{"num_hidden_layers": 9, "hidden_size": 96, "num_attention_heads": 3, "num_key_value_heads": 3, "head_dim": 32, "intermediate_size": 256, "vocab_size": 5313, "hidden_act": "gelu", "norm": "layernorm", "norm_place": "pre", "norm_eps": 1e-05, "positions": "rope", "rope_theta": 4560.0, "rope_fraction": 0.25, "qk_norm": false, "attn_scale": 0.177, "bias": "all", "tie_word_embeddings": false, "parallel_block": true, "init": "trunc", "init_std_qkv": 0.0431, "init_std_o": 0.0102, "init_std_up": 0.0431, "init_std_down": 0.00623, "optimizer": "adam_variant", "learning_rate": 0.0027, "beta1": 0.9, "weight_decay": 0.066, "lr_head": 0.00894, "max_grad_norm": 0.5, "warmup_steps": 214, "schedule": "wsd", "decay_fraction": 1.0, "decay_shape": "linear", "final_lr_fraction": 0.0, "batch_tokens": 16384, "max_seq_len": 256, "doc_mask": true, "train_tokens": 133800000, "max_steps": 8167, "dataset": "wikipedia_en"}
Each number is 500 + 50 x the weight over its row's rms, rounded and kept within 0 to 999. Layers, rows and columns count from 0. Numbers have three digits each. The size before them is the row's rms in percent of the matrix's.

# q: layer 3 attention query, 96x96, rms 0.125, rows 0-36, columns 0-95
# k: layer 3 attention key, 96x96, rms 0.12, rows 0-36, columns 0-95
# v: layer 3 attention value, 96x96, rms 0.0864, rows 0-31, columns 0-95
# o: layer 3 attention output (transposed), 96x96, rms 0.0819, rows 0-31, columns 0-95
q0 126:423532409559569440569543502487504544484496511499587542469425487449542544545499495530460533560415473547464567512455519378567429613505503519561577512485480488478523571426489571525449482472452535595510409428443515444463457539455504495492528532393538412519498546530470434498524560557478486428
k0 089:556519462371474503414527438459515497498598621524458445402416561519499498491499645532547555516516509532485493553553516527514500414494552461514397489499558560466462491516422477493463480467449602416587551572462517499500548474440508528441508392578504519501485464515474547467473518459509514517
q1 087:474517427506558424548499484487469493483430481510528478535491478492625565515451531496470512481414441513490523522497410466536490603567519550524526589430475617508421547455569499521549474542437541564496377397493503437479455626503518469477462534439493433584558569485426482498478549503464504464
k1 096:527568555482526494528469488524502465536409443478468561509584528482438490433517496468586459490462523499482510436559546575436517524489516529364563528559479523519554421569540553463491627481456415488476443433485503456494551537504587485478429556491444499533536390465524533466453412542443385555
q2 049:446502426516454453527521502542556506538476480473495455450525428420545477630439512562515571538506482520550475462498463456464447512502477465514454524468470434527412561490498554534509460473494540506329454499531543464523461478568613587488568515518428431575425559528545499477574599532580538454
k2 247:487395466522455532506525537486521575438560542534534472474403441501482502535504511562428520513529509490521487552465445412505499497543469458563410482441535493550460567436462457531478345442519550501554566587514480501526445488524414482537530502522629523461468606510501475472519586474573602423
q3 100:469513519491521575484516497532525479492508442400483531565527476538570510465596491514566518440517535446531407402497494500559470540543453556447475573520373565410488459432465539492576500547547527522396527478444506433419502527458419502528490418460543502452491464559380556566533482478492522394
k3 098:438491476567567504502467371428516504504449473504434467508502523529473506422415483516504566545456547543458521567555515492517478458533543457538530536486520551489527594514519522523450531568544456547484362610509476536459483554532470489510601603423526568592450552493529435476475512579406582454
q4 079:531517450432468465558490531492558464493467409552538536534521459480564503508473524550478533525475457509502518517470489409559468491568602546575509583417408595507511474452484616479510430534432601524499443465516516449395455614437557468498482397459495510551529513483492554512418491556510429433
k4 117:510462477480509493538592497479488548491517555561558535380364481484487515554491569563464559555596463541495498548516430348545456535515534517508498499462509496561416553434469454521465517464471574492602476508458531466580447453508465534525524485471550472422487578522426488522489615444547538434
q5 151:569498581429508463444503517494463441439526465499425436520517559593469506490523473450553425440546534400486470449487505594451550450493508447430453460552563495510471420593529432482530545524510504403530591487533553512526503473546456481495475519626441588503579436446555558496562454499447513580
k5 110:508615513463564484479459496551540471577420452460436534551622569493509544458492482438542511450416543504512528443520551544511473515444502540472548549566464534461534473518526519445544582578522414464485477384436450465447560545504572527434421533474430479601511417474500500464510447571436472560
q6 276:468463426557493521537536501490560561512507551520576522455501435402535460537468504556420572564522470565519526511502486437521454570533472528595498482449423478568521578388428560519446450420463490586465444499484454484448455479469544579547524467446482411525451581522470410502522571489597529430
k6 042:495452423504481501490524531544556491439670464476444435555507461546501519450508501538450522382439535397517428513477517495512490496502436477528453465453557584474510527477485458481547355475500487454594602536472432506524504528536504506444462449523603505478557521452438482438602498503551575478
q7 094:467489492498585517481542533448463641454443594482501547529478508494441519368496576451424534489453461503477522625529431451531479513451542523525563510532557460555424472479610396552533479501433480483494446507469445513475545569443507462506497549517594497465511521501458505510512520470486648560
k7 100:523586557521514475498472472657523459503505556466541460490491487601520576505554574518487570414490423503539511580472504492507499477493397458481393513492461475508447508469501520455498454479431502531549444510499534396541398498610517581522436438531465538548518421509504559617472494538509451427
q8 095:514497462465545559520469411621531466496466497430506485449506519512594431522494448474463499469541648577464540451506557468496650532536575513595497534502465548511500426477408459520441480495474473431538499469483522539515517557498449523462494467436548627572451431534543455439444558481507521525
k8 097:491433574519435544489446494519546541493513570511538482525578476464571569539448577411502487597475513451475508519575472522431465428468463488562466496542500545446455594460542382508495593462495509448495551481432499407499462418467419472591546546520424495527522513546420447472496517553372502529
q9 085:490582537434522555418400474594430577481487556467562509553441445446457427419576498442433516531492532500501462513506588436473482499482607614536518495448506479498544488546420465421522531553522553507501448461502567411461515516437535497538492546466576506492481419502446580548406450520482527478
k9 088:432468503542542479433537478576531562547511568526571591369473514549480517474440513522453547627480466495490532506443537453490401518500507496498583487499525458460500547389457481514482499471467516559541450559509459514506359427546551552483542510477444469460501596555438490424443440556481583453
q10 096:537523456517485474477422451580504437475513539458528484510435529484505484516535523495471508423649667500542479550409500442484568507458581601536574530504434431505450457535456593462409534502511537470481482480489427511447612502471482458526427479549548532538433473446575512453493478442484527507
k10 094:540493511548461554508466552499551564470501493547558545486598472473504539461456551448540465510469502552463473494544447529411424551421483568500436552559533450504533485430424409374498539531555492530530497628519397478394540511562511463559548529445520494541491411528506506481450449428533507614
q11 091:499494506449436535425519470437582497588627485491411505405581580439458497529586489494465582441524500522530511457470621525395495477497510466484511463443485398510587484509392558443485481455497573475469513526616529487471515560517511511556543551477449430473502465467529524470460505432531523535
k11 100:554409465457456481508572576516567510593534585426476583459524475443474526453475454534465590514425511445465525454468533440448447461503459535516606500516580447500531483493493537568546385476674516514546473588459505559459484432523447541516538485505488464433479509458506404466537498477495469532
q12 099:476521522378563509394453501491489415478595487513464412501525452499557517545508459520541448527493457575570531431547565459486546463465458405462482473559443532576501532486463454487433516515454493475425528467471630499432531470498457523414574492544446616550566544527482480504505404455548562486
k12 101:505452478560563557469495487460538446504502568484486495500546617513454430516366413552436460462575548432418544504519469487594504428447505592448429500544542457514536560531566463585469527451551597569460510480449507545511520443570496513542429544478466545480394527463483414479505539537513502462
q13 097:594494462525486492477476515459507468503535482462502506497514584412497545519467461553424527478502524529483431486525515407552470492463664544488454501542504561500553497501463494477502467533521550457431510466439617482494472461429576601412517493504548499478522448601508496443365443372523595513
k13 097:455447539545576473434523588502509497517489521498469455472560423521507523540470494472447516523437463477491496460359502490510474443489466480461571434542581447485514550427588438507567504450541538586493468584406486551556525482482467475521530503520459513515391502584478444499480606556535668469
q14 100:510516531565510405504554499546431626518444532473548513478406490551442532532489534481512473529423510496478451521452444505557410476469605512559543535523477472446500468531414487541431540565409513510590523557498410415631549514443519561567492440442447503490553551445454464507475561501445529538
k14 104:463494518486555468487478505513516507525508479523567463502459514484564401472561535451478564488604422578479480486464575442422488633555517459554527510476412529523467454420491553376530557480469544487542447457515534430603456489426433546512473488506540520522562437502485585573407432459451507574
q15 088:565494478541538521481579553432455480454538469440458480482480504470417403493607499514521476459508563493529400490465474445507536566459553444474543640477478492453465442453576539435626476516457498465459556516381494447525533523486506457483532490532575447402412464495503457557531539462486590449
k15 089:559514467527530433472446514534509470522483516459387492484507504397507574477564547476457512486462534589501489572493553486488473422502490429509442573513571496481497605537493481352470502387608493544491469578470437457449485588582477427513529532513557540570424468513561456488432487556436517479
q16 088:535448491528411558490478536446587626485614452499461439467427451479393517507577476514553574508531520563554468385518613527427492484487463439518534508547406431469536470523471447449594527527538497508468514525498575493454440468449464506548572500438555461458528459491413490543525519508480473457
k16 092:509476533561526453509415481520567520496561554394451555490489581392527478393457474559488596389452644562478591506514604479492435538497502524477576546504530521494585508430474552482506481451553466513538526577466501483477480486481518419459550452522478520498410493479549432486542474548452475465
q17 092:521457535426479604473426478529475530556572568556538382526501449493588505442477471467407469507542468470529440401533511506524516506491499472471492410578408505504595489424514519553452544499531441481424521482561539501489471428509462572452567523546394564433511505448554451434397501482509557498
k17 093:436479496540546561461609546428512487460526548461507538531517527514446551483521454521448499504525491464446540464637526476539456408480492576479585418447435402463608486475469459494468505449474570576536496495471546570445584392494504498473432505481451514513441534476476401531564597479495544572
q18 099:482529495507513385474552519418409448434549481568582493374497531522514476497521492430492508531517482591471638543551463522427530464495458418474462487555588441534413542537513452526426518463530437488625530605533458541506453524567500468497550467568503513441470469468542517511481427533515464517
k18 100:572526450457371491617498499496520486500503505485469493481518482490580517530514514427480532471572541451512553502452524465575547559495459567510434505600507458503445454514444444454513441428547530590600567450501553461464532506487572506502411437476437478451523536492466442514545445474566325469
q19 075:435512589452554495455527479510467514567394529524555504503562480460519511526604474425446489485430451436443590523456442434516485557602454581453480511464473476566485535507584483505516486528477546541480581504464470483412528548509511479532350493494494458545465443465477634539468536606506501447
k19 082:467510471432496476388597408530434501584476502541516472480481457537502528516472548505539495593523418426526462573492450507522499487487531503523515511508526605474433538482464471549493461509461487508542353447583496578557433497582538568413601542471482510434552612492410479488516509428538523518
q20 096:476495388447505469466516520523502490567499480490447459536594509565504643481446534429412494472398460429492522544484433544546516468566499513449558465506529596481494520510518538481534432491412516528462507515602470471537530543610413471550483540551429553494595593442485520460454486562565506450
k20 095:512510472477550499520631525463447475463473506489571425562448498563477542570509418473509543495566382446510538488541488582533627513522488529564505577449503555502484447541487453573431415610487581440501436523450509576448529452508512517503482521546543516404488482387510562517445564495467526485
q21 102:467486468451538517486480458495480504547522390448524524482422459508575491484443488441417484576510523590565552514428512513519586461484588431530440518483469514441443530527470426538441439571522498465535467419482465485496549553513532474607511516591406532522563473485410556357551488544541564556
k21 104:561496527566403466476534483580543538520483507600581422543534510468565542462515382428514516460497514437428495533513548460467547600450507475461498539412489425412523547472501432558525555516490557489543446490499458384539468428483538557527441484474558551436548465547498478547499503542362482469
q22 098:493471422443535394537546593306485483505555561523396557447501553544516522468487513509567486426452463524502523494500524554534489453477517399414591524576479601470519546496431529425484497501502444492490462526503464487479395544479442501489511522536526528457546529548382558529490518533489527520
k22 104:540491464467487456566446500486489430472421478347544497462419484485473474600424502460478570483497531522465578498543579499589524538499487461466470534483513494533479539518564534564475470516580552517524462548458625438504484542523529441595504574519580425477516428531549440619504569455533488433
q23 103:558583546482469508525451526526491496420471492516497437511372447480469498501575601539506391499503471645506456487496554460396511484580512522540456534487452536489552423555499496492468518459575537593513450476478558503594396485520405477477494571555599575532521475537479502499490470454456433483
k23 104:498432607467562522536477469499423498475495564512529616355460532403542467501456501476461489541535667550556484455439452483524498510523515478455470483531458489478491555446523475455440539613345553485542469513444448483569543539526579511499498459468466467498531560528499529464482432513490531502
q24 102:445413480473492500491485486532517504528515412500470396471488479546491545549512434538489469493463543556590599474460586449526511524535522474428484601510430525543482551538500518540520377472510520555427530465430490487363570520480465423442532399552507606490490496502591482386522459516484559521
k24 108:477540504568471535484552501411500476447495485441450408519535550471583525499420448452549474459481581497448451532471483493533493414394593518528472525501550551462511571489536410469546530533552590427502480539488440502492542508656464447482536533465505632508474404497592470468545546520472456473
q25 083:453453507383487579515507509482483422515456446545514480449583518603521481526501446462534448526450470469488530515498450533498499514643438563363580407578486457473561517492527489609461514545507487543455617537544481510459541457504474450536508452541463541446569515589532479484463497532485443585
k25 085:536489466513482474434619453386473477463519457524558557491433487549537491546447498537601491603606431542498546535512450473538536472483496563515504481480447515467439529490550512517416509526498517509480445441520610658500500478487469478485529457513460553494534559454556454473560611402487457416
q26 090:454496451453517560471522431554476467500552430505471463475584434468576498501494476510441530555533523512540479461489536472527485548482497489622411463400437573513465458454539473381586425465581610434482477498482573553453526547599544527447499436506489596547400487492497509463479541494567559464
k26 095:496499498514493531489541558477519474559543452483382423524626524509497577416505405469437468509370527397469482541578481566494515439428490530487464532510534559480553517457564472578576457493566520474467563460464406464403543497493519537511475539547477502559480541463503449448489451612463570480
q27 083:552543476461575447511455454541436555470340609526511535531479457507500525504469526414523495487528567503462587550547466526478544503520531529564597607445530539535444543583569476487440523526481450472506456469527490525513540554442455400450474514452523486542536489531611476432380547544456475536
k27 090:454530562448496538495458485541472538473471531552589493478460440498493492644518562472551468556466464541457500493489462527507500487531495517533496507481448582433378510503508428434392562560400532485466546473585532409592386455515506528514610502550472506468578522517480605489492496417524444529
q28 081:515552527497602453496565494485455456537403463560542529445515519550538545520502440540474432542366463517478618493531479558520452524528575502478513525486526545463488555554572555552459500564442375522536575468521511462495488589482518529422436579504421477535570492486472506569394449519459419535
k28 082:462486440447477447466500484478442529556422447567582520484455447475606465631495528505484500586623453502479445499464414483540547499603521461528588459448506519505423518494512501534485513470504593496497448513488545518654388445519509539467545493485464495447510602509462514507502587477504445503
q29 088:509503485426477534550427534541523403565466441410575519605551484586478403490465535504595465466562556462489507557497442488496513458511500598427514492494504557505396514523445488456579515571579578511478556493619479533533493430512512466437495424507530509404472470564554553439487479480517445476
k29 089:492509546533545555506538468409444514390499446599435500443428477566489455575541470485604532594470421491489454517486545533506492501438503494526420568463526562430460488461511475525446591554520474512432579527581504610399569552565520459586550510487506474537478566495486538493499526526497580436
q30 092:539536558445545492463486527471473473429459522553523489496525562502663449580567533508602458502445478444489449552482496523476569503498495529474574533519513497446443466460468543551480588505497487483548482456401467509379520411440605560567491492567553477544545531530372528474456484539473550574
k30 093:511460441568502459478379435487520470553502483578518513419450393531443500517464495558581583560583463592534520569506437516477471487527572544439428436560463409519506558526496475548504532440486511556501446417546508412584410547471521515571562559543453502470494480534542470550505494434469527560
q31 088:455486431505539439490529539567628484511592476467474502485461513532491483459518604531520562412517584523486444535482552415478511419478439599590501467517521514584526471451510534461466474392509570530437452639464480514501510484495429494521479418477496538441447509531467493461583494450613527465
k31 089:567502527558518575534557589454564484481518432429442525523577557571511482444469459460434532422459561480558483503530540535532472464446450522489400567621498519480574517496453531514571441585494415478532501516503467504390595545525458429567475466484515463582529381466436505478505459526452496516
v0 111:466519484488471603521451472478542545565492498519582527522516407459419581516456605551456435455502519523483466595450532437625417458501512503524509405513549457477526432511528463380485504451533568534495612525515571525469385435511470572503521530438504575457529498513476477521517543476489419475
o0 111:506529448462468588493456484413531436555620445531466588478598489590482550483424514484608425508474412484478452491526509496470505489476361525461486380569495513388529505513469407499530497526563500507478539538482568525450508556522524500469554467517424542457607507438485541539518480479519466525
v1 115:535457528470449490526494544464542462456537454531494590479478526390566575495495580503409506543441513563548537439394546482486522551466542463540494508504493549524505448589397548559421502540403489445474521470481534485492383477503572571403495455541490435400520527506627466459483485556533482533
o1 108:501461436486422481443560416488497517579464524456516495507472497529570442469442471463443493591548508510574466523515489439634526470432512491512605479469465594571496460515550553522611510598475586482548415501499581581407487505425419505518473536537453502482476568488508485418547437457515487473
v2 125:444506555446408610582493472434436538583503542530507542518516401477455455500478562414447523552484450590604491480627537456483496370485502563508483452515502516495497525466469518422558510519463481423451452532626437462426480470454534468503556514449492513529577519458503476477518484448550505539
o2 122:496485510456432438414425576478583538436656375486450500540484495546434502566487474584539536517436466392535454411492588461558527425549475512539459465491499516518502493433473485528555527541473452513459602445586488502559515520525468548458525512566460479532537573557511536459521465487436498531
v3 106:481479516510595518497517474509566578544482493468512482579529470488550480422528508510518505495486523466574338534551486476600353502541421623547499523536468548538478551463521490553513453491430522545498450446431480501465465528525585478514482546376434383505525469475422447523527461489564477500
o3 103:536530455528453519484453452532593533533647459505502466476575442523442441554547521453563459441510555501491435579468513471393519480503486549489504446514432409510545568462435506566478591398506433570437520517557469477497505457555601549466483477524485503513406570512453438526591430493478493535
v4 114:610513568490522567516533519445524540504493547581480519529484539478492583452550458499645470559652493412560497506471508423536482478447444438426495481523453435469462497528489482545529543473481398596446498513475563579500470469508480431460407513514577548457445535507618442516505521510496508517
o4 112:487478481462508411498434461516458402507460600547512447613467484418586436452532558445514586535524420484482549530566538490539489474562474488563375464485468457452510528554469501482573591524463450530546525542511493488450490433524496509458499495470433521591588490429469565565489423459599520542
v5 100:536473505443468507475455421523488529421543547524444489461437594585421473461470493418588488513520459470499499481495412453424507455426561386471467453500515574540504574494509578562472556460492423465554551494564501587600655536490465565483542499482547531428511454469490504503435505531516536462
o5 101:514507486429548498502484544505415483453500536495564482543433437443529575440475515506464498634494578460569482449424473474523535542444614493566430504461497513528463467448533515437449499519410518525583455466478500492599520569519486455461414533513481553561539414498439576487375562491512599535
v6 106:434582516505469432477467529528517540569468519445442514512527496501549541400480551544499561516503468549495496522467508499463446575507479501457478533429453536434419558497413407434418538586519514452434476473549572360454524585454563653488437512493454463440509506430486478513552533489501494413
o6 108:555474517556429434513586433540557438528522506502463482438429523557414497488474575491539501509550498509452482518538541547452574441562519378410504522506515534642499554584443504417421563404507527607509522564493526481497522497464492415594523510473543491531461504500533460421504423483471458462
v7 118:501407567608437508468482426561450570535529510492480438525526459506393548551455467552473428562488457498482566431529512502483447530462517411494507504494603494570519599531440572456507492540477489533471430540505473481464453563394409438550516480475527412527536461478473477618470498499580576531
o7 115:467408584545396478431464582521599470534433547476490604533491494467517470512562418467580569505446539498522559475442516455476463468485489522404494503569564406621504487559533533463553460453448443462447462497510398496544420546482496536495514462576468526526525479478490520497522550441517566595
v8 120:515541509460509474423533493471459580533477485531460398424532539442468522512522541540632544507537550477510509519549559483414515440508575555444470553396524449535533509466353478473488539522500478437549568509437543546433528549411559496428490478458478441491529538488472456394489435565515388489
o8 120:457453437477501496537532455427514508508486541476524396513505603469489506487462544463406562546515437453519560365531537418464459611486469513447527521492538557591474572450496548484465543486497551543531502540538535480543529567489554553546481435501463459579586588516433413409491439435445561473
v9 118:509548450394430522558509519426535563407491501626477577387525486516514500506521466447579531527455470551444344528541517519519483415454628520492506441522524528506466465527432538528504539466497477498523488466503490570482588545501566505475449541447505536452451503506566465487579511409538411519
o9 117:486531509462476492521508467462479525491483537510508512484374483532496512451478533526345470555537489414532455464433552507541511535485510538533554492396473551479475459464509475461550558455451573547532533449561520531479600589500483514563540454486508498671548559507382563520443480485530483368
v10 104:528536503515390508504480522460445397516515489458466529462493582492502527549460528483502489489444570528482387455571459467480558493478470488495480470511615520419479521620497461500525463560454488424516473496579381575413425467589495601501533566477507542492587508408466524530599515442460513492
o10 101:509478562494517451511483507464527497451437464426632498430461470556432549540418569570528495502523487470571399536535513485552548465588584549540509346454563485465431463443512549460486450551484428500451544495414517532459550509421523474498546557558498467554493581489505529459489520482407538574
v11 108:601467457590493580466565391444544514503471506501459506477513597448501435416485516460506518514482558520519482447599505472428539553499550493532405505507493524513508457579474529595432554473442475462480513492442452571405564501417613589501488489464585480433576523454490497409486501536508495448
o11 106:494486482455472516458420499496433533488533532454615460532491542443527500491404536517438514545548542394571456443486457493490562527386557520556502436444491484566442507516567556542455562552510494539501541450446574506490542598500494485446459552518537450600481532552492400405514445441437610511
v12 110:508534583553502483528602566478474535466473545426582469467488584538447400478501430546457439521476509389382595519561471583459535527487494551485485530456580408500536488493516458451531486544500589544510578478552499540459472479491496480532493453591563351519484457432483512541508551514468473478
o12 108:464489628505573504484582524416511496596386547425559490502410547439448533537479517488481555433483447444523508502539454552407481469451498502523497573546510487540369569601504504598498482454478437503514493512533539435466487469498532519511512519541545444498486495435498480582468648494484441514
v13 107:548481525580491504455437421443441490499564441494470495588491539533390499446460490541489408513570526434572501475419569524378605453420510495478477469444546440524548535596443505467405509475493557499509500484538450568494513492455379507540502455547537554405525474490465495578506519521542559472
o13 105:409455528471505501511533588470451478500564558494511559572498495465511625529470445503564519590528613504517522452587481431523514511443499525470421420518550553509413466532458540526501390549553408501438445501446453536472442525448476430447464512486510518508590448465447509463485534393528598532
v14 107:538469549504378495465484415434524444492573451526420461557527475472572503507427499449505554612437423508573448444480510567494572561552508478538471478555460445500506452548479480532433561444486441414422463519499517479417526484481577492475616447523445535516427532388474503522430551494529534473
o14 111:572435519498438502493520501532450543456671500468598439557499544438526510411447418536438518559422579498557498434526552520549526427490520522503506377454480422521467435553562540507498508583545464520452502451479542611546533546458452479473484583491508500412530504505439483442526494463472529478
v15 111:428516487508596514463551544524538546543507513574523478468484424558528531600441578479604566385433503545452473427581500544503526415554473513468483469508460424367459472526495449506510516515607494550480469530546467552512525435595505445430536539532484488534485497539370537517516498553451523471
o15 108:498517502517541596525453538499511514451550361546471525492500562515438507499463514564481605429504429536506553486534519572444495525615573460508462509523474479379497503500546401488451447502474546515363488588431434519472472527524570538511551456470514450434546546486412562499544523544463443564
v16 113:530491489504519489547501487444508402417533451542480522474481416536553500478482615477526523684450441408581450512556544479466566533598447479538489518514496379426529413532533522460508441461502441462484496441498576482459482595491499452570547508582528512497532513490536490520487471594473539541
o16 112:526519460520432474507529449487435560457513453567546422585476523501485429449567451525470494560461501532638485489477462490566490455515526520566504499556476479431472450621604567522543444533541399504424498417553467523492529504485473442549487567385425455443550578536536540427513502458434519519
v17 112:451455427512517544589594560556544440521419551467583513444468510521445520504532487424479501489532651496477465508476501476484507476513544531427477492568490527447570500485530452550561456525512482524437514539530529480479539406470567490510319559535526445490495511639531463439470509437546443533
o17 109:434588471421513512477436488513491526481374515515459544409464506539584507562559610488523443479567452515560504419560509562474505556493456453541479616482491498430545497424497447535611550471484461473538544587513575464479492485486498492433457458565544387481469466516535526584545464558486460451
v18 113:354546409501577479560490488479483561485505428488527525602484463398555497420517553432550561533498489568514517515498432520435478525492484509555500575484503578477457475496548555442542477462476475563579416540480530401521434499591559401415449573511432496502498441488459510521435537548483480467
o18 113:495491503562548550465502517535593480499469376507446477466506425446471443471465464473491463499555538558491497516461434592468471539581420415562506645453448520570541480525486515436540520446520519531444542567589503559463536398606519469534508512501457520544415446570559479503534475544453422543
v19 118:572447471449482504512513443511398494495515468496449501439503529468545489496527525504551482473534479548460494443552563571448502443566527496453490509447452460521504500507426461484407539561605433436525433480640494616566557476486421541464587471562564463663504538492484579485443494472506503451
o19 119:501492518492534503478498513502400558424490457455491502461428581398503603487460507534536556533494502470459579480547611505540470469579581537471438488483479538537469463552599439502409420573504523521547397404513459529589430556532435542515530540524536503552533616499444465469473483478426522518
v20 109:378427519509484528541425522548569535556520541503596551458525498527459472401496663534592501514532447555530475456516495455503387543530534546500455472563458519430534454490513415461478509487462530546474447458570506473482467520477536551384461579569460409463486526504492571464454452459517449477
o20 108:511508442556473566399458561473440504548534411519403466456531497530513518460403530517590450520541426491555476424544549536469551414547524448455446494536460491480567511517537479562574529498527557577470434530548509511541552526613601467421400496547447455514447554451412550496525449522489476524
v21 110:453531449593449481484507557542418609565419602515484480560500436553423481462478596476553454492493481542453462445544466528407504518459423492549511481424496500537477503423544528494547579502569450554437529474455488568430482504417470525484519490487589393501622510565530480495524558484443519536
o21 107:451519548562428487459451526510565507468448510522438466510430429426528524529569533493513563453454401472453535498468476569430497487467577484520530592573457496533485640590483465421465522465454602458457621521500457495490423490542526410478552452508448485552531546575517484536467500490523540606
v22 109:491496497503423392441470518440404651492494511508455479460508572402442541504475586520517496459516560438443504499538446551533448542427478555602556474478535521507466422492449508503522528521431540476543524553506575491509548570380485603482536425462495500531463491401437482530538485513414489464
o22 105:495444512606508564487546508434513508534448485434640434451474441470425470371399495511483549520458559462451522531434472507449475528427481523534572464553561513564515540537433490487493579477464582450585465590477508494534539545465477501512617493517424520581508524490528493526464504424473579461
v23 111:489539418486479541473462530503488492526511555506441555572507541524470454436543435475467488591491529589516410472397433481460528585522501591471423448450439526517448446501452489468426571555571457583424483498473532506448424564499496624523482493481498574433541496417578472388485500530512455537
o23 108:465528468450559436511544500493508464479590666471474526541435479532488481470524561527610466527519419513438445515505497521443481492486516463426515473508497610537526504505490556471457483467538512558471619513493573589483536420505444387508453533424496532517481537602458470466499355494560490481
v24 099:504501484585516493604592491474465500528499433396412485422464572493421482659527526461448537442450492505431558435484483531513543535531434459469483504534499499473575483522481537521507488510470483504461524576589377494417553488438424531542535505617534485561547440479476576487518508564493535512
o24 097:482515539501584437476508558452510517479395452519578528436463531496479515523497374578459547495476520427507539476426451530554405585500587545515504468542547501464501423553501530465526479519473478492450457580379523505552450512463463481421470628536616432489504480505534472538504566566439540565
v25 125:467392525526497485614495639402477487471526553481499425465496558557492450524476412452545481469494517481446528481521465557453530565533521509471518540572583454429532545535456514490607498471579472482503424517610508444437592498534512440485434572461454456476468455427573487555471466451447549506
o25 123:490457558500536532499467569504511500474366518460576523441431459476482521513561523564391488545471482494504491440521473431434448457584541493517449604382523452493483497477497530502609534450540465473468477592463518527593567456476493478556520556551518400489413454509537595533509612508514511440
v26 114:601430503558446377514490468549459424440489468524420478386432506523527539500459455459498508560503485449525513437607458479459573527527455428472539544615459505459408557529504499555526456512450439543509381538499492489520547465535511476540465540616453483607491476453525510543449476522517545540
o26 113:508538543550477455494460535633429526473311495491591477531424494469490393479562463502487547480502548534586538498471479543570491476580546467546497568476557427487494453509599566477500531510418429507510422420492426506549431458427467513497539571517479488544456511491519526491489502574457528522
v27 101:597422484512464445451501530510494482448482580512500518425452424497500615548420457567491536562409467427560581444499480529507496470531514531470641507458552462526497553572546481524533456485529511443551464442519523424624545546555436426495447479505478490525439447410507502491454481528600535470
o27 100:502508559533410532481511509547517486450454535520560561553457491490470446507596535464513477466525565543491522514382499476503502482589515476536555530500644498503483496535603505528519493515449447421547384523560400489497416432428405526609471432506533565424514507460461554461492551517544425459
v28 122:506557531435430469544540504428440426442550502505430461476502524522633434519433448475534479546573465549517500482510497452489607476450470450474451464553515490423485557583516420398490528503588484451474470512578513548416594412543558495535461561499496522490510443397545423549547551501533494540
o28 122:489452494431510433560576509534444509457592492472545553500453491499414509513464549587467561590493516480567399437603540495521474467576519473518444391387518432432431501498490492397541528514534432585491564445455596523522535479437477483493525620528496483560511463485512510482474574493483472503
v29 113:496464507499375469444511426594578466520521447534511567559423482507464519471493459566546508452519472533550487475567535442484488454567525474404498484490453567517439479572533655433446447423507419561517539491499534576502611463559478504475501453521524612442493515543543546575448454509482539510
o29 117:464526527456466526509444503525420480543508462538380467547531548513577497449523515542508518434523534534562527473457475544551504463519512508518360404448503604456526448490545559467473469559497479517512466393466488591518402647580496515457467458466435569507525452399470516444525497544524585490
v30 108:628473464560566504493462468408496498359536444472464520446467483546436510482562521508507530486478456406485436431549519573505552574470490458537474453538535438439510425560520515607449486451493457473529421464429404532545526487550464474520508540602535571572443479425505575534502546467488543512
o30 108:504483488522550505519473558510403528484435507526642531539432465468527504422458386539444440484508591490470550547488456510586511502468587574607495435473514419445468459565575531564478425506512436533480435510490435488470530503434469438525502575439571453563514505510408556495462575463489551497
v31 113:464477526559498508555473548516458480488502560457522527507470522493587542507519443515474519378495464535455585501559554529587446426543451560498531486473407550518482448468489382516531542572443617555466535503497505384487478482515539532534417499573591563522493413417555489395545526523482415473
o31 113:522508498538548491480473550554517503564469458475457506553513489576446454490486607548530484410538483417422509522480516466464500572506514493505528471549529499516515503480447432563493611476508484535565465577487574487470442455483440513463522580432606497530469473460569470465499558498527291374
q32 088:596489447406528510384488409490498568417488518452388524543504500471491499512517619522497540505490524486551551411449502557395498464523584492566513461557555588515450476532532446488474496469492441463558378509479522495484450460579493434514503571624475571563491476467534521554469539483506473511
k32 079:431447430495562473464481507485518544508486518505483486473447492458575461566523545470511552445568469478469518574495511618585472523537486458523493579528384463458494550448615456539584523571493501494491520473454449502492510485563532542554517635350527399561457524532428451554503493503440434482
q33 106:483513554412455389447533587440415377525504492483504483512554549552526551489543483494540414429504476472505522507506471557402474432525559559454471495526565574453514527517549492502562485539528499434521599473549550497483585548471501454408460526442493550551508455516557546532383498470386528566
k33 104:540539556459446501496475472482523355514379492466521551572491507470508440598549506593493488455491472582536497520487542485495482420501615526529470601520495499486479492552518589407500473557504548461439501455438608446443464454484493404390531474549481552494464450536545510544455476489522531593
q34 164:546537532475480514466444500507483471537444479428460515559533561550461605511475444451502454511463540452445484475483515566475571418491574507427527533509558524485519448603549507481470572559501482467547649435538568522547515600429482415484432499470518559524594427454529530487407432479406471549
k34 081:526519553469540543432531495477428502502442484489536551445455508470567496568501484406574480534496456452457623443568491549453487515490488494479520550526499450499457520550488504583499604541404473514423404393577644492519474484539503521542539525515386448525589502517461561584468449540493498551
q35 086:504506542475573385493514481531366478440493590510499573514500511463495565496549655482491488469522492489460510543525464463444493481363536464518551447428566483544513452534489475499529486523569431430484492455539549683533547529449480456499469452553526487478491505519440600515451518483554525482
k35 090:477555560459569348409476414546508506485492529520487434420452462524500435446477530433437551577484544489465516560545422512494508557523510513534528543523546535492379563500476560475418473511480469555461526528456579488531525524545531477620528477537409465501541542590417459581453497498559517558
q36 087:595536487567368457420569518485515462511526468511346391535542498473535493489498432451530478586466506482466488485496489503377521554491543515506458480523477514537454467547446521443467543440530482383537558436601484463475562582448505588504540462482443473505489542443597539528461518474510539463
k36 097:463487438579446405501477489548478602452591462516534453411435555445471518487577445471588524549524508517418439509499481529456449570446453519534538499480515448547459536505492485536564549441518500569597515436497449438547458528482526506620518576412430415507452530471472405555494569468494544480